Part of a small language model's weights: 4.65M parameters, 4300 steps.
Each number is 128 + 24 x the weight over its row's rms, rounded and kept within 0 to 255. Layers, rows and columns count from 0. Numbers have three digits each. The size before them is the row's rms in percent of the matrix's.

# layer 2 attention output (transposed), 288x192, rms 0.0294, rows 228-235, columns 0-191
114:165117148150204144124111102097134137169129152120133120115093110129139138094110156136143146144118140093127131141132178099104138134081070164112145133141130167111146101134126146131125119139157148148130120102140108153112101132116143129111121125115104203164138099115113144181082114113105152101139146118127112114152130110139103117094114137109169114093133117139128130146201126131142127113163064128162119112100155152132157101154114159086134116100122120163059125165133138135110112152123133126143114143134089142127099118127133113105111148103114117167127092128184113144111158094102133161
113:086090111142129134107162103114137179126126165129125122171107136174088137144119158145144177101144138133158107088119096145122130179129083114118162118124134122127115105132116200114136114102107163128122165097102172138147093067110116114106134125161101118126112098141088082154131156144117151114176113160139161109090175101128144110151113124132107107137116119133134160121199133155133088113145120090125143178110144136135161106130107165111155133117100109123154106124120154144145109142135104143091114142095106131121126101139131131158114159128158109116116157139120101123124170136107102132
111:129116149117107091103161099131143147125082144159097141103136111143109131099162100130137133125160152101098131123159114142124169100101163116122105159116176175125080116165126052131094071142134154148144125127143107099134113103116138123111172142114077115111112142126149125161133137147137108107132141138081119132118165135156122135141076120114160151123118153147169127115128163110166158121121139093103100154151095143149119128134145135116102113119138141163109175059103160164127161161113102137127125148099099175091108128166138127131123114160132102141145133162130097121112100152138143107
128:135142135116105150101110097119136164111096143127147153114155137105118122140130125098096118146124104153128112101124109165153151149148100093122175126172112160130142114198110166146179129140120136128097127172135150113163152113132082169128124119176145111130135142125138166108146148119146144125118076093112115170127132141110140112124127181134121102146137059128105130119130074109117114139159114121081140093143173116117144147132122088156127092066132117081103142119127124137103126134084096130144117119084143141115139148167158130129134098145169111096146175105135166150124126106153119133
128:137128124145127156145108171100102092137156121136159132115114151092126183125148089111138111165136155133133180140118155126124095146128124141137148087142124115139155139086125158128112181112118152077142133096113091120137144138128118119127125154113136193130114115118088163136109121102154128095162160155123117144111096124115190142125161093094091101101124112122101173171123155157151126144125113106075136125125109090153128152093118154182148121085096151152143110086118074110139159098116144130127108127172115155106115144100118146127094149147091125138142129117107174116133126122125116143
114:106128149138067097125143137133149145160135140131130127098153094084155137149092145169141110155113102145130170135138120123128108133128130151111152132178118089098118110174170127139141143090067083155135098129146152127152155135121149127092167145139148140140132101117143119137109134110156139164063144069117115131131160108156102091129160123131115118167152123104132105156097102130125162112081165133144119149126138165116107154143129102124103135152124119042082129121112109100126119137159111124138106111158161082091143116102146106096106125140125164124148121153148152134103145135148144148
099:133151116146114140133136124131139107141148156106166188111144129132125138114117117121154115110107133097151150098111179152152147152133131148134139076152187103142119142142118163125108131146095172130155128121106089134117130111132133116125138128150114132123128110089142124141078112094119142110177127131141134075163121135184106156134064130088093124128159094128070122140135133174126175133143166115130189192129176125153132116130104115148105152146145125131113143112104151095144115133103115121148100117132144082112128116105166131131101119087094108126090093125132141142074094137142113151
114:109100137074112153149108122116138137079144164152150115155128107090097120160140130122083122119119099112135105144100134136153133125116113136125117091126119151124136159127116110119116140126129142101120143138120164125105116138128124130147105137170142111098136156145186157109161095145147115126168154149161135144121071119111128100136114119140113147106060118122103193127123137090085134162124113158093133068135173115116139127103174131129174108103165127163122140146114168108128156103095166131111186107132130135157142141147119094145168121098172159154079098117136111102122140116132164155
# layer 2 attention value, 288x192, rms 0.0388, rows 229-235, columns 0-191
111:138126093135157180168115160120132106151137150093125127113156149120129117119123134137133112137118146130109117121182116136103106156090105129060106155179177108109105095115158125153141128144129128140122143155106076125123125115141119140159123157101140154122129101087168123104137162156158176088156131147134085143070132123144182114141128096165095091123088116134100140128144137129130144127122156152131119149100160104130120156185149124140133124130124114142112137145113108131094167110160108137170141137140110178157115107108114167170097114098082161136126129143149118124096121107080131159
106:091106149162169111115093150182118078131116142133136089148145159098130145156140159089115151113161121132152108093066129142107120132163149119127095120134104102069111164147124132112155115152134157112103150160107117155128165124133126133141079097135158148170173110168125113135114172107152145138143116104137111137121177134074095074152103129152120111140132118139130086129124129122127114082162129121116160122119147172090093130131135156130100114124125093124116141157140152148104122123110148148118096140117127122120133085115118136126171126136086093109097158113104071137144152143097133123
115:102121117127129140125098137110135148111145150168160096138140152085109102076125129102107168127118149175165145120134101121135117147097135089143159135108100132121150093158139142093134095138143132143132133096141122101088124129107138100163146137152138125113146152129090107115138117107087096180216128131098126108088098134150110116124138130149072114168136199108129156139126134058146130139111124175133121125133123136096110167160108123101178146130111133111118139098127134123170156095158151148131107115115126100142131121123157132105154100122150101160106113140151111154085136094103114129
112:110125134145131116079168136097148120109126130140128123131095151115132130153135141144147105142124097161075109121117111129118139146103222154126158111151157147165143137097139107131150101120056155134178115125089078136127093106155105162164089096118124072151108142091145161139129127106144116114131118110112113133140136130106120101122099171092134136135145113100118166112146090138185145130135096153174128150120128105107136116131099116104096136146160091102129118105128155125156083127119156127131125151114117148115125142119120113137144117117156127101148142187113167121119092165096086118
104:106127101073154081130157100140114147118144139168135123125099184110089114131127137137124080142158137083137130119119122153126133136101107140129111108104126102165112104088093162127118133110150133129120127143095142181122142136130158101137189167073122133131106163152085103102139152109056140138134161121139170109141112102138169134169139131117096139150164137147116158157125104110146106138117115108135147135164116143150135103131148086082121083176170143118110126138127140105114127131124140142149133174119088099144124155158161141118141127091157122155127135070111147100114116152135119130
103:126131061141116112118118149152079106153148163132120107105121125117077100114138121178118080090125121092142077130131140142150129133061087110158115123105156174106160152095131132132111131113096141113144084116087086151116100110126136145107136133113138106132141125143149148154143128132124113136149121170137109109155128139124118148098134113134121111146115164102131139133156108139107106117078156100135121161107134105111161127162133132087177115103149096135147136088106166084138098124132107142138154149151150141136114158147175140161140128130129154140163129142141075105106115171099095066
101:127157101127120161137141142058151162110131158156125152130100127098120107127183147124101114117133105176157105129119137100114140074132132113137125138096082114146142126120126124089139105119115163105155170134118157139157155134109146124092104083163117109097144148048164118099120116190153120104166131101141140166106146146153135122109128134167107086134104109117105120133115121134091121148129126090126113146128134160148155112116146085127110133147126129147120089104146118065139117125134125136142101146109141170110131138160103120164150118197141123121151114169137139157123090127113151100